config = dict(
    n_layer=10,
    d_model=512,
    n_head=8,
    n_kv_head=2,
    head_dim=64,
    d_mlp=1344,
    vocab_size=17323,
    activation='swiglu',
    norm='rmsnorm',
    norm_place='pre',
    norm_eps=1e-05,
    positions='rope',
    rope_base=26200.0,
    rope_fraction=0.25,
    qk_norm=True,
    attn_scale=0.125,
    bias='none',
    tie_embeddings=False,
    parallel_block=False,
    init='uniform',
    init_std_qkv=0.0349,
    init_std_o=0.0078,
    init_std_up=0.0349,
    init_std_down=0.0078,
    optimizer='muon_variant',
    lr=0.0121,
    lr_mult_down=0.7,
    beta1=0.9,
    lr_head=0.00807,
    warmup_steps=0,
    schedule='wsd',
    decay_fraction=0.631,
    decay_shape='linear',
    final_lr_fraction=0.0,
    batch_tokens=131072,
    seq_len=512,
    doc_mask=True,
    train_tokens=872500000,
    steps=6657,
    dataset='wikipedia_en',
)
Each number is 500 + 40 x the weight over its row's rms, rounded and kept within 0 to 999. Layers, rows and columns count from 0. Numbers have three digits each. The size before them is the row's rms in percent of the matrix's.

# down: layer 3 MLP down (transposed), 1344x512, rms 0.0515, rows 947-963, columns 256-383
# gate: layer 3 MLP gate, 1344x512, rms 0.123, rows 948-963, columns 256-383
# up: layer 3 MLP up, 1344x512, rms 0.128, rows 948-963, columns 256-383
down947 104:442468475504485503455609488501506478514493477464488513507462513447442574465519484534508571461499468561477486507476555490494510556444462541548485535473504474546420490444491470396516526526514497447490498515544543465507483474461531469536516497521540513482495507504504537492476455539521484478440487370391585512444450529487420508557463566461478419424474489503461511423520440493489533526496
gate948 103:511494458454503496500506548565567548547482463510422429503557511515534451530481595594480549527506472519496505510527549547488532507506504515432496450528530489562468470420488407496504478492512550563507510524482491478471471499528517536487503488462522501466542425454507489478486522505531514484434563451471470563521520462509464415500456510510476438505486520531493479547417598606508461464523
up948 105:507443503520419509490544495405561505510550474513423478455579496569526486427490487483452480507494465539471576565455475525522514537508527409467588502558529553446446516523475484511477464538535447551523490483564465464600510495488571568559513473507471494512434500551488526555438518538538404439496518534520453474506475484434475499514448572469534468524499425489494523490486489531486420499456
down948 104:496427463496498597511508527580455535506451503521474479495510496534511448601550522525422477478501506501565516429410542489499500520573514414459476494575578504506493436441551480485457486511431442521517523490505505459554466496489446510493419501571474522491500499504513486468505506555579404418482426500559524499525468484414525417486479552469496496519531457518500480481508476451508452523575
gate949 112:458521497484503473464513451538552469520473525494457539532544575597460602538482506503532454488515508558532459519470570444446492504538518530574500480522518469520556386506527537497578494487594532486449534524424499541522599452576447509431511497556522525445495529564504540495429469478507572471594465598508504513454470544459517461576482493497477520539534505537458506509520512427523501448539
up949 107:511516406539486554511486525537510457559536422513502459568529524491515629481537456562538520480433502540466574407442566462528519555497519477507549521510520499497503460528509531490509499469489553526564498527539501518485493535488474533485483490450548506468454520479523536499468518488454491502493492567416420420542405471452476508509518541523455439547531507482501473448514519566525464481500
down949 108:567469520512516470497464510573504515478509510574458446454525402508563483516499575504475514523420468511543478511531485517523522414517475415459536495494503543558518433542494515583636496490419504502531460498494528425528495582513466514524486503518442477471511467494510532481428508497532487522537459415454487465504475538520524532509501488463458480482538552467519507523470578510529558526447
gate950 103:499530552509458548496565510530519481517480525474467551461503519506456601525528511434454461503569541520496529514474533475460521416498503519470487492546459488496470509565544473476578567582510577542572473528488518500538527444508516444511511532496460456500524506497507459557479561579569500460495547505431440484548566531517426511527532534565455470494427500489550530470480480532551513497513
up950 100:460474519481529571468479546474457539542522481519489492517486459455435488443480518522460536483508551525525465484508482517466509529483489498469437511496476552515429580550494584398461531517514514489469509468502488460516518495485534498466545477555508444505470518503538501474444531470486456474489476534495532523483455459543398529559499530473558451512459453497478515497485557464584497491526
down950 098:513469588522489556431530568514567480540489516456530459515559476496488510471501522503493466511448495468500446558595501456479454565498486512553535587505510483460576489527497520523490509567477443533506556469522547512437479523507472435515493495422532491603504563462456495528508470488443476461501495442507484513454429435514550397473532482526460501441543556496484501533516476531566435510510
gate951 103:464527442539506489548531540475525505488495496566496445484470505594526449489527487502483494510480450530557524528523538490544498491531524435496528466534548559455516455532516530483459530518523458552482600509467501473584538429507517458526588496534515515461473530491480584559540486528408556472566512512520500488583513564584495543532538559520473528512565510440455535497443480473427492391470
up951 098:450468505490517560508516548535566505465449562484566470484458543502466573506497480467501462439445463546491505401538553555475509440463559433534511481459537480515470523519523576514475544520471480457544515534413602489531491440462551497476429480431492467461528491542404539544469475500552447441524497449520510547482528472543546540507466530474490521482535524559513531504468432473471458510472
down951 103:479570561459468500425465547509466505462445520511459509471494531476478498551495460477484544534403482497456570528497595480576389515515524501412459496480501528515470563491538467530533512481526468503534536485553523527564542526447505498505500544575490486532466467498585528477466511531577537488519504519480481435479534488497475427501517440470437521491491489487517584523540500509458542509485
gate952 102:476448517460538547462495494453518455496514517504419512534521557499490500479475531533463503560479526524514495469501505498488519510521483529496454491424561478538447538516452496436579561471498435492508559519515560552416522487551526524524506512544480468510532518513471496482541481512444511522494499488509541526486461546552500489471521483536496517509565496581543523540529486490476527471472
up952 102:508450527519525516543495563485468502505482478514517518443508471463502527535506493422456495473430496507524516534392530509580526522491536475493474583421498436531498547470472486524457492468581422477525546477529509514448506487521433516506524573508500505464486503563523496441485514463504556535506464607465518477511492477525548473579490497473473481518481467449509449514539562590483513394403
down952 104:503425457437550570499531575405517489484514494466493537537459517451508526500485494524489495603480448558484490506559530555508543441559493518527497509452516512465509554489478422549535525509508476452571510481485516486456529521468493513543496529473443497463570542549561516479425510488459481500574481461528453485502470449491442469528428548433545449547506565468543553505485537532518580537496
gate953 102:507582431463502581536497482488525483539521494428567527454527589488475487429543540501523473546428484464534475485484578527548509474518498473528521537508494472523444475517457500466528485520567484473458436494525467548521501499436444499503476513436518444404544556534495496469496540481464529551499528500459453543506571508409515569461459480516542531507535526548511440470451474501567478486559
up953 101:484513442464542552518562516511550473533452522473535486518537471458505551472509485540468410445576595540552514548536587491412518540476438523472471458525459405470557569460482481480509489502462498499503549539513477494499560484493558538446444445528523536439529485502520519534440505528473522503474458524455540451446455513539462541568569536547485502474549465520541430508440488487527465474501
down953 097:545488544495528476475561513460550491528448489459466554538480558451477552510551496477471494459482522533484457487472468579460486415548541555489504511493456480522503494443424467496524526497443466444472522501495531537535539562481619403547500528524516463474522478521487476519522449593521500460518543508573505528490503461518531504495467594468545491424487470464462497573422486513533599475483
gate954 094:468508506480476488498534432522539452507593503489542532467505457553487577494532505475560430526498509395506407555498490533504559460482508441502450500511503547461514467478507560500478474456482545496532557516492516466509494464447472426504444537548553452492543571516504489480513509474511461464511509477457495565524461490472458491517543497534497391466455500413501564499531485475522511460455
up954 095:486552517464460511497510505488523544484440503464508537431485539475533437514542496485486447544484497456531522468531486427422574504547562514550525489502554473486578534538498533440546496433592465469490509502501468546466474469523497515526489469460490513531505513498573533490450494552539412517489451521489502477473449539556539478475474477528457485467581505531491511566559467539489535470512
down954 096:490580454511533517496523406482458586504499533514419521485540484511565503524488546533467539521449502456500516474515452476551480463504500472475537493485473500439527551529480407559557524521578459566536513437560499486525468530487495522453563519469525558525517402471485436503576481485502532466483501536535402465536509439492508425467479461533513537548449463494545576465456568510536513480599
gate955 098:510493358458536527483479501467487532402505460596533512407450388518524553524550534506548463495498518583534473453542480516614429469494512507433444519401522537534422501503523503565547541515556543455466538482492538371531536527498525647516463524476551498531507545497532503539477507583536537495469529464508487511514519464475483457506507442510520531525510444528473499529505520504583509455539
up955 091:502519497486426588569615479418552486527483482547497473504496536499473472464574562465559508489521482526506409469479514506568458506542513520485440487444548505573537423497540471515500398477455580496492457505509550514559472533534549497439486484532488553508477456480539513515538548538496516447510486556478465440524408540561524535506486470554537530547567512483444497486531498480483454503527
down955 096:538477485493489552444460558421473512428492431511515489521484449567463515477478554475545527423498475559536514475489505494490444565464527573435437511478479521524466416532571456602484445540503493524484507489502474470491496467528506531500476493439518556551469461512555549490490566554523493459533517563493481497497484447552578503468513458611516530538541427502553476402510452596468476485452
gate956 097:497453448430568573541482557479492455452499512492465511471465446504450517527508526433437511515489462605504479467444481577467509523490580510551502521486558430481534535473510478518464539525487484448488544499480406514515520555555495492504493417583528499460464487458482423460568502499462538468468480516533547523469516537542494516486504446524455487477474437537515541522461550457458552480452
up956 097:498449470432526512498463536567452482485516522490546499480496523556482540493480470535500527523520478462474587397542472527522565564477445440449515480523569535528490475551560473484530517486555563486514481498451485523496470498528529531535508493426566443528534511492533497539582454467504473514482480472446594538399550520494512469482500494456489531575533541546464510517524488536512490443441
down956 100:531475489471562512524548534485498440471581510546541461430446503492456537425533511577469437504511456514516510464540457481579493495485479446447449462460593472528430533491490412448485553535493520531475513498470471516422513532517509513481473481545552461462526475530524447599505492513509425535517518528437490499483525530478505514454519516484525501489565488547457560515488514539534477546534
gate957 105:451538472477596515433543526497499487512508580513524506483500503526448492505484518485531515472545472455539441431479491504520530488527577493527530505506470594493517488462482512539551492471483473507498581555469519455524494537514407514501499457575542536493456458466462491406437517535571532488565516505549525525487491471472484468441495522500531468501482557469506426541450529482497561523528
up957 103:484489550532503519550485452502529536493443509524525428460537462533471464532487477496589528488540548456489526455372504502531530477555478522493466485479436509496454526492515411546499472433440517480527551557513586486569557523515453552501486499534498570467488503565579534512546470437504441498450517586571421499515529492556447533465451536522464485489480497487532416479545563575427461545538
down957 103:474570476481536476530566497525539562463553488517555478463548516488495484552495485519495553444559573440490522459425479411418536468519448553455510446454413473458516528495465525500468561494504493517479506480537507504553505504483494525483501559616483482504496532513461480495548492530530489506490545481505508500450537477545465433443493584494524505532481543510472566495471533456496455497421
gate958 097:475584564463423525538574515506492519453528489483432485425488485559499579512534533492569497508548519519508484511468471425500493499577585455510497532472534437547499500434489510482606483446499482483474568452488447533513426607476441513465449486544595522471464515465550497472490540470422515511435471441472464508448554494502463523510491514494428503506524468467540520508408559451552529539492
up958 101:537557476527551517494549461452537489498522460467495558430463474496554472507513467502526510444513522486529537489483453488469446422524576478486494586469559472496507479472410528461531554493454544513430476490519458550461433489517492522484547486514502511537481492497581498541447569483494531514577502461501565558497519461506527479526434510524512466509474481516538510478486543483543538483494
down958 097:487478539393544431398515522546521471460471448481476443475465511494552541625512497474491477499524421491525462536519509597457471510528508514506488508510510486500554552517505513509503519534459520521490455476486497509607501483501438568555539504516547520500480520524543475511465546485487559484503472451483442518464498468535559512510539452445533533512551429527515531477449468518486435496569
gate959 101:513483519537447615482511506470531600511448519515448440519584472517540492506513382490494477532484554586456489572485499510421512511547447528536535539472541516502542541508452526518511411461494499533538469423454554519499470413494572490480494494461520494557565526429549542490575490508456488429505494458477499471514487520442485441496474439470479512551482543487569518536487419485576524517460
up959 104:550486501481541454534521494543494526508523487502507593450528500509496529497536512512479461454476551509521530510563497448447452517476450521523503416427444528542490486441436518447508522508610512488587573513477516531554601461498572497471398565496612581463433517510479417460431541495513494597470628575453515528515496529476530481431490530543496466516452500480489455452505474511497405491495
down959 104:486475517507498477444598507538515518423479552510459503458467473487538572516507482484554537440506533512467435520496520499538504517506533462451525516476546498508524488514460550448507440394482515469610499511500528499544548453550469426502492445519481495580535520581495519436505427527477511424487487469484469536518552439459477484487560541496549491583548508500510530468489438514508461561571
gate960 104:488485467437440542543526436548502516556574484527421493470524494486488500536473507507446560493489468419489463470509501512477515508539521485480482508572469568430482409481511518502477558577456542512550474512552510501480584422454434550467438505531495534494470557520503499504463500514534487465410505434473484499562530473520554448469434457499479502508507452532495464531455554573413440524606
up960 102:511492500541441496450483494531495526414507561481510436457476498527548494490439504474486491545492492443444471634488523466561463608510503472552500526463551506495500557512481487532485502460492519469496491536495531505559458480525452472454465531470471491450518493557539546564456571455516491546494449524533501469472571535538458459506507504578521538516441564551403532531507488445451513489505
down960 105:451438503506476476581530488567498537438465528499535495485481506458415486498499499560533509579512498480447524497435536452539464558521503525482406490485545544523469495590506505528497511519513446451574488480516502515519501463491536494488435504479470540547451550532536524450529493511506494490566542535493546455431485507477527536485532483443538469487539513511452486490445443477509483486491
gate961 105:513512472466545472535473511581433501529569468498547417511546515464577531475523470428475485401538500483546528474508496446494494504509492524457566433463490481522554531523582550503437491500458454517472471536455468501534484473518520561497439470519484546522552545428480444480555392413509438494558480485442513445513505479524556473550540560489561492536495508497459559531491499521507535425473
up961 104:545516529469516490529544485471511548528491464421462517566483491460485477576497513438533471511447511502500533452572440443509556516525466609503504477473492420444435527546474444475566575530526504496480549527482468491485490526568596461490565428548494575551411478538484457467490541476527447550463492472478492556490510430539494577555547514518463410454482493521528498483510515424517463499516
down961 104:472491498510553513525453514467501482521479483513533415490542495498515487579464465491524501491522475480523433499508548433470469493617471494512583540493553482492575478496540533516495424533469485518526486455449460461448543521476494499513527532530517436542496453540531458533494496489500501506478476502525417537478539548504547468525508480544562565556499523485548512553504586485505389418557
gate962 101:474478434514517550515535497490478428510482504569543515506526518459504522493542492526558564538476526512559501479530521556481528482504534509485538448567522488500508538523473501542520505558479513517496427466488517448477476499458508468490551484445526496468467430529538499497531501513422510551479576502580462494475471470533459517514518544483442483489606460502549553498527468458403518467505
up962 101:449488492406597457476478488483450574499481396478545477473509514532523428590522506497529460474504427517527521472539555475453499538493490515516578495509543507499437531543455468419576479494453469499483464465444529502511528491479557497473458555534475545501478522488470501555475502504460480439474487475473550459574474466528431566586482601532426503483473502470450498514553467520500474548525
down962 099:550448514523473522514493535536535527528478495468484506477605538475499474484502512415477468485475523505556546526480583470470493439531477548451494464490487413433543414540466488431499516560510462505454462448458569612479522464533472495485536505443472506428549460461535518483569483463476514454491558498546571557453521389429465559509483459503462491499490523526461484536501554626505523491441
gate963 096:494577507473481504507586484526502582492486574416500446621524487500469492503517508562528470505491534524478441500519513537539451541498490554489544555487453491475524443583538509494510468439479529540479507482514558456510391563503508413492562527478462502528479543487527524546468506487513559473469468523468467486522549459471574534456433532586504483550461487464503530509483422576480533503573
up963 101:481534487426504579459485519481522481489438534470540475536489501545461499504421532445495506504481474544409460453473492439529490475381517528487520468458449442498521540496515485551504487575523513549463550532538502479557474488468471465448512481526464494504567441535510506524476434471498535475497566479512469566551536529492539474566459511483536444490531528533520454485491456471492499487469
down963 100:463499540463482459471470555577497475451530452556566561433494553497491460537534444521517464468531498548488514482552409480582534457492523478498489522460561512492458481475508468454514631520464532476516562575521529489560571528503444478526572520462563543527490536518494434502587454480463455554429505583509514550481454433511461514465608533496493449522554508528533535527444530493459538497481